{"num_hidden_layers": 15, "hidden_size": 192, "num_attention_heads": 3, "num_key_value_heads": 3, "head_dim": 64, "intermediate_size": 768, "vocab_size": 512, "hidden_act": "gelu", "norm": "layernorm", "norm_place": "pre", "norm_eps": 1e-05, "positions": "learned", "qk_norm": false, "attn_scale": 0.125, "bias": "none", "tie_word_embeddings": true, "parallel_block": false, "init": "normal", "init_std_qkv": 0.0361, "init_std_o": 0.00659, "init_std_up": 0.0361, "init_std_down": 0.00659, "optimizer": "soap_variant", "learning_rate": 0.0069, "beta1": 0.95, "beta2": 0.98, "weight_decay": 0.043, "lr_head": 0.0142, "max_grad_norm": 0.5, "warmup_steps": 200, "schedule": "wsd", "decay_fraction": 0.563, "decay_shape": "linear", "final_lr_fraction": 0.0, "batch_tokens": 131072, "max_seq_len": 1024, "doc_mask": false, "train_tokens": 500900000, "max_steps": 3822, "dataset": "wikipedia_en"}
Each number is 200 + 20 x the weight over its row's rms, rounded and kept within 0 to 999. Layers, rows and columns count from 0. The size before them is the row's rms in percent of the matrix's.

# layer 11 MLP down (transposed), 768x192, rms 0.266, rows 648-673, columns 0-63
110,198,184,171,187,224,223,188,183,220,188,189,175,223,174,207,190,182,195,185,196,203,225,205,219,206,209,174,199,232,231,199,196,185,237,209,173,176,225,185,168,185,217,191,156,199,158,197,217,216,199,200,226,207,237,183,214,181,219,170,219,192,215,178,199
095,196,181,182,214,199,213,246,237,217,208,204,206,205,186,189,214,184,191,235,171,195,191,156,188,200,188,189,220,191,185,182,182,194,223,208,161,160,240,175,219,200,191,213,164,202,191,189,188,214,223,230,227,198,233,211,245,195,169,197,206,162,233,192,206
096,197,188,236,224,220,212,218,222,185,204,206,199,250,199,199,204,223,239,223,179,218,247,185,191,204,215,205,230,221,202,166,214,199,209,175,219,171,207,187,176,193,200,194,208,187,194,214,191,208,188,187,219,155,199,208,224,230,229,200,203,185,181,198,199
096,193,170,178,254,196,189,205,185,181,198,148,198,175,185,217,184,202,210,187,218,210,185,203,156,202,163,223,221,165,216,166,200,215,236,221,205,223,243,206,210,205,202,206,225,197,184,199,206,198,226,224,202,200,201,206,174,174,209,238,196,194,202,212,168
104,209,199,236,192,213,195,225,189,212,213,223,214,201,207,200,202,195,188,165,211,199,214,201,203,193,204,201,196,190,206,169,155,207,216,148,213,187,189,190,198,215,232,234,194,234,198,174,186,199,201,223,191,176,186,173,189,218,159,227,180,218,167,162,178
102,189,222,153,187,171,189,230,191,185,225,222,170,210,176,174,205,204,195,184,223,184,230,205,222,217,241,206,230,197,197,154,185,209,172,218,160,205,224,195,186,228,179,189,202,206,181,182,186,173,181,210,191,244,224,224,224,211,198,197,227,199,178,182,196
095,195,207,225,214,212,224,211,164,248,186,174,234,207,200,198,226,185,210,227,207,171,212,226,191,204,186,191,221,206,222,198,195,186,197,201,184,187,219,177,243,199,188,190,244,190,187,180,206,227,233,192,181,191,174,213,229,241,211,203,190,175,194,190,210
094,209,165,194,190,212,203,220,188,186,213,211,178,184,184,205,179,253,180,200,201,188,211,218,198,162,173,206,187,238,227,218,179,173,190,208,177,188,191,183,211,188,183,192,182,190,165,202,192,217,219,241,193,193,183,204,199,186,182,162,178,190,173,172,176
105,204,207,190,221,180,168,196,201,213,195,191,213,219,161,252,188,198,222,202,216,188,181,154,209,198,178,193,194,199,215,206,234,205,198,216,200,202,210,209,204,180,169,165,214,202,209,198,200,207,198,192,209,233,194,157,191,197,192,209,222,209,230,209,176
094,235,206,218,214,175,197,153,177,209,203,179,185,193,227,182,223,212,221,216,201,207,206,223,204,202,213,194,199,207,239,204,195,193,243,245,179,165,161,208,208,195,192,192,157,157,191,186,190,188,191,187,193,161,216,200,183,190,200,208,218,238,213,198,194
094,217,218,218,186,186,176,184,208,182,176,201,196,193,188,217,206,216,183,202,201,186,208,191,207,224,229,208,208,179,203,164,210,180,218,214,179,196,233,178,196,194,214,222,202,189,209,223,234,211,185,233,195,247,188,173,183,206,181,192,185,153,165,207,204
100,197,193,207,252,176,196,195,212,211,189,193,150,191,190,153,188,200,257,239,205,208,213,213,232,230,216,192,204,230,197,207,217,217,190,208,212,177,214,191,186,210,185,207,202,219,198,160,224,240,181,225,211,175,242,191,183,170,202,214,188,214,187,207,147
082,190,232,225,185,184,200,225,184,214,216,154,192,219,239,195,218,238,202,195,205,202,181,207,214,229,198,212,201,189,186,194,200,185,236,184,201,199,214,203,202,180,175,198,208,210,201,205,204,174,202,152,192,171,210,213,209,193,194,217,194,243,187,182,202
104,172,210,225,200,212,201,208,216,207,184,182,242,205,164,186,230,192,184,232,197,174,172,228,187,215,176,201,213,195,234,212,160,184,189,210,207,195,179,213,213,207,203,238,231,185,194,210,240,212,173,246,207,210,176,191,178,212,195,193,216,181,210,192,220
094,213,197,211,202,228,195,219,216,207,197,195,193,210,221,157,184,197,204,179,156,222,215,214,195,190,218,191,197,221,188,192,201,176,189,195,202,215,213,249,225,216,220,193,200,192,207,204,156,223,197,180,250,187,178,197,182,194,197,185,194,214,185,161,201
103,233,201,205,199,184,198,235,232,151,215,183,208,181,219,196,195,209,230,200,180,215,206,211,207,202,175,195,200,221,228,207,248,186,186,203,169,201,187,204,185,209,210,191,249,222,211,205,171,237,228,171,207,221,187,189,189,224,226,201,186,187,190,238,207
090,177,252,184,213,215,206,205,223,170,212,212,224,173,196,212,176,135,193,189,216,205,191,192,191,211,181,213,173,201,170,209,253,224,202,198,177,214,186,201,198,205,194,189,195,182,205,161,157,222,212,216,190,176,180,248,202,215,187,209,215,189,211,239,172
094,202,188,202,202,181,203,223,195,219,142,185,171,194,209,196,200,207,202,201,216,227,179,211,182,208,191,195,235,209,199,198,196,208,177,220,204,219,189,211,192,223,225,188,194,214,190,177,204,144,177,168,219,198,196,216,160,178,211,210,193,209,216,189,196
094,206,194,194,192,213,221,195,223,183,179,222,157,243,225,168,209,211,253,189,192,218,230,187,180,223,208,254,206,207,197,189,219,186,234,200,209,189,213,183,228,190,185,221,200,208,189,197,165,207,144,194,166,227,213,177,221,196,186,180,150,228,197,214,168
100,183,245,205,192,200,231,199,185,208,177,165,226,191,198,185,223,233,191,256,205,195,176,203,204,219,223,205,194,199,178,198,210,192,204,181,252,215,215,220,185,214,230,195,187,187,214,196,204,226,215,212,211,186,203,212,197,207,202,195,191,214,230,176,216
099,216,195,191,190,184,230,225,205,207,230,191,229,183,207,202,215,190,210,216,183,175,208,179,186,220,206,185,180,164,197,182,244,194,187,228,142,216,252,163,211,214,217,182,204,202,236,203,190,207,235,215,208,214,210,188,204,195,193,202,245,186,220,170,212
110,224,203,204,223,202,211,171,186,192,186,206,204,136,199,205,214,206,219,204,225,193,256,216,171,235,221,206,235,174,164,195,205,212,202,208,189,203,209,144,185,186,196,191,187,195,204,212,192,230,194,211,205,206,211,205,141,193,227,244,214,194,198,206,197
088,185,195,204,209,214,161,228,180,160,197,245,201,177,237,199,208,224,218,178,230,152,214,215,183,214,217,181,186,194,170,197,217,185,170,177,183,200,198,193,209,206,212,210,216,222,226,199,163,220,208,148,205,190,200,200,195,205,201,202,226,235,186,170,173
101,217,179,192,229,174,200,185,202,193,218,187,167,238,215,211,194,234,182,223,234,213,202,173,199,189,169,182,213,171,184,185,194,207,188,195,233,222,187,188,178,196,193,177,193,227,211,208,191,208,180,212,219,210,189,233,182,242,197,187,188,197,223,220,213
096,226,216,203,200,196,199,203,203,232,238,210,214,179,157,214,189,225,204,202,200,230,170,206,194,224,165,195,139,202,232,174,251,198,194,217,184,168,227,236,174,201,203,220,184,211,215,217,228,209,157,224,207,206,171,193,188,182,218,221,253,186,197,193,194
089,226,217,189,205,214,146,227,212,220,204,203,180,179,213,196,236,197,177,174,200,194,218,164,201,177,209,170,173,191,210,188,193,173,231,217,234,205,211,187,242,194,183,212,223,200,169,141,215,204,176,200,207,195,194,200,224,210,195,230,196,194,229,222,202
# layer 11 MLP up, 768x192, rms 0.249, rows 649-673, columns 0-63
095,187,186,201,194,226,217,192,202,191,223,190,223,218,162,201,217,194,216,205,197,214,183,188,200,207,193,185,236,242,205,217,229,214,187,203,198,182,217,189,191,198,154,191,179,194,216,186,245,201,204,189,197,205,210,150,182,221,195,202,245,213,199,214,174
104,195,233,157,217,206,185,175,168,183,238,184,173,217,172,204,202,242,205,187,191,165,191,180,217,194,231,162,179,211,196,213,211,187,182,191,242,163,207,203,186,180,206,200,206,223,209,209,211,192,213,227,182,216,211,214,231,173,211,185,199,185,214,184,245
101,192,186,222,196,174,219,242,223,175,207,216,171,212,210,154,227,218,195,204,197,203,189,206,221,214,209,181,194,218,170,202,180,202,224,191,232,197,159,190,197,181,205,179,229,209,165,182,208,200,162,198,204,179,218,204,211,191,176,193,201,212,184,173,221
102,165,243,190,212,188,209,202,191,239,176,209,218,201,233,174,214,218,173,197,172,198,171,178,216,218,194,191,193,204,190,200,229,192,187,203,163,217,206,167,213,182,201,186,198,182,200,212,211,214,225,207,216,201,214,208,213,177,241,197,183,168,224,189,219
101,211,189,232,203,212,218,156,206,201,164,207,187,243,204,179,201,203,191,197,198,161,204,201,203,180,189,217,197,250,193,214,163,202,229,198,231,246,202,198,163,226,200,209,203,158,211,220,208,200,192,197,224,188,179,206,192,180,175,188,187,221,209,199,190
096,210,215,204,152,178,189,190,239,169,213,205,186,186,216,197,212,217,202,209,171,198,178,205,210,193,181,177,210,220,190,205,219,200,195,228,205,209,193,214,184,221,165,195,179,190,189,222,191,202,182,203,211,201,213,210,208,149,170,216,201,204,192,184,176
094,186,190,170,186,174,211,209,236,227,170,179,192,206,220,198,216,171,206,199,217,198,238,155,211,220,225,207,184,165,199,184,233,222,201,207,194,216,205,225,189,201,218,200,217,214,223,204,198,211,203,207,202,204,198,228,190,184,206,188,204,178,209,198,213
102,213,200,216,220,182,184,160,192,205,174,186,202,227,231,212,218,175,205,204,186,161,195,204,202,229,215,223,171,172,220,214,159,201,189,201,213,194,209,186,210,238,211,205,205,183,230,201,219,181,189,175,168,224,252,216,206,176,214,205,185,209,220,213,222
100,201,205,187,188,176,208,167,213,210,223,214,211,199,210,226,186,174,189,213,179,179,230,182,175,168,192,215,222,207,180,195,220,243,194,219,219,214,207,216,193,225,268,206,185,226,207,185,207,201,213,198,209,190,215,236,231,224,193,215,154,205,222,190,191
097,215,186,182,195,207,190,226,210,177,226,224,214,220,164,209,204,205,232,192,162,165,190,198,199,195,187,223,169,190,203,173,206,199,218,214,218,204,184,198,215,218,211,197,239,200,204,166,172,224,214,164,219,209,224,222,185,189,179,201,190,219,230,188,210
095,196,175,183,172,172,199,193,201,183,200,193,233,208,174,184,218,188,211,171,203,193,184,222,182,182,253,192,222,215,167,182,216,207,195,191,183,197,218,178,163,191,184,182,182,199,196,195,218,170,216,203,207,164,197,177,205,182,196,202,199,183,219,219,195
101,198,174,224,183,205,208,147,170,196,219,223,189,212,220,212,204,187,185,229,202,191,183,206,197,207,232,187,203,187,203,211,240,185,217,205,205,210,176,171,167,216,205,219,226,204,228,199,212,204,216,210,232,236,200,221,206,197,207,183,219,206,190,182,198
099,182,204,194,172,213,211,182,188,218,198,154,176,202,210,210,182,186,165,213,189,210,203,199,227,234,198,180,169,205,212,227,191,218,189,196,185,167,226,198,230,197,212,210,196,176,195,226,211,179,202,205,156,176,202,227,194,188,188,181,203,186,234,170,206
096,195,187,192,193,206,179,192,193,175,235,186,229,191,208,205,186,192,225,158,173,237,167,201,213,204,196,197,168,182,169,208,203,216,188,177,183,190,218,209,230,199,254,202,188,186,235,191,216,226,201,224,176,175,198,186,166,212,203,219,176,201,196,240,188
105,211,219,206,185,229,183,184,209,202,209,223,211,212,212,232,227,201,177,198,182,195,186,238,192,222,201,180,161,202,195,188,174,214,163,211,224,226,186,216,234,153,192,205,208,214,206,206,209,220,186,204,171,177,218,218,216,212,210,220,197,205,216,189,202
095,231,210,210,193,200,227,201,215,202,200,183,201,215,186,230,216,206,174,202,197,156,210,186,240,207,221,221,192,170,185,197,212,209,213,196,193,201,215,213,160,177,199,194,185,191,178,226,185,202,204,235,167,176,193,183,193,227,169,194,187,215,191,225,217
097,184,174,200,237,201,226,187,208,201,220,187,207,216,235,183,223,211,224,207,199,148,187,223,177,212,212,173,174,195,184,197,191,227,227,214,226,160,189,189,168,220,203,209,232,182,230,215,198,199,208,215,221,201,167,221,177,217,212,181,216,188,194,191,228
092,198,193,173,205,228,233,209,204,216,197,194,195,165,245,203,226,185,194,192,191,230,202,212,217,186,198,225,209,207,182,221,203,216,190,172,207,245,167,219,188,192,203,198,188,190,218,184,207,180,190,244,233,214,177,183,191,208,219,168,185,209,182,192,224
096,192,160,211,198,188,162,213,210,168,200,212,172,216,210,178,165,203,233,189,187,183,231,213,195,188,164,169,203,249,168,222,214,223,166,192,190,206,204,209,192,147,160,235,180,182,188,213,205,163,212,193,227,185,212,192,203,202,212,194,198,213,177,206,191
109,201,171,182,259,212,179,230,195,194,192,172,201,190,191,216,198,204,214,206,203,195,164,193,179,185,199,202,222,225,205,207,236,213,230,196,238,173,196,212,204,211,181,188,219,201,165,199,224,218,206,201,201,206,169,197,210,214,217,206,231,196,198,191,166
107,167,194,188,213,175,195,243,178,185,169,209,209,197,162,197,192,220,204,199,208,197,208,194,164,196,235,200,195,202,179,186,199,234,220,237,217,217,229,174,189,173,197,236,171,205,213,221,221,208,200,166,227,214,234,206,189,158,184,189,219,174,210,196,234
099,183,235,226,207,208,228,177,209,218,195,167,213,221,190,231,195,202,189,196,192,254,197,157,199,179,209,183,222,183,200,206,213,197,203,209,214,172,184,183,253,199,200,203,172,195,207,194,204,200,167,242,243,173,203,176,185,184,238,209,206,185,176,215,235
097,182,184,218,225,199,216,199,166,191,219,232,234,225,190,159,202,176,205,221,189,226,185,209,173,184,193,230,175,178,199,231,183,153,190,201,214,226,177,193,230,166,221,214,194,182,199,201,192,202,168,220,219,191,208,220,225,193,215,191,200,145,174,214,234
092,220,179,178,195,224,207,212,161,217,211,212,195,224,235,175,222,235,189,196,173,184,176,187,195,160,200,232,214,217,183,192,173,179,175,163,209,192,235,200,229,179,220,196,194,164,187,171,210,177,217,201,180,200,222,174,175,193,172,200,207,181,185,185,169
103,218,198,208,210,201,188,236,188,205,220,153,202,196,192,219,206,202,183,177,153,169,188,177,246,206,237,203,172,203,192,175,206,193,191,203,221,204,206,214,185,199,191,206,215,198,230,171,182,183,203,181,254,223,219,208,214,194,272,203,217,226,165,186,224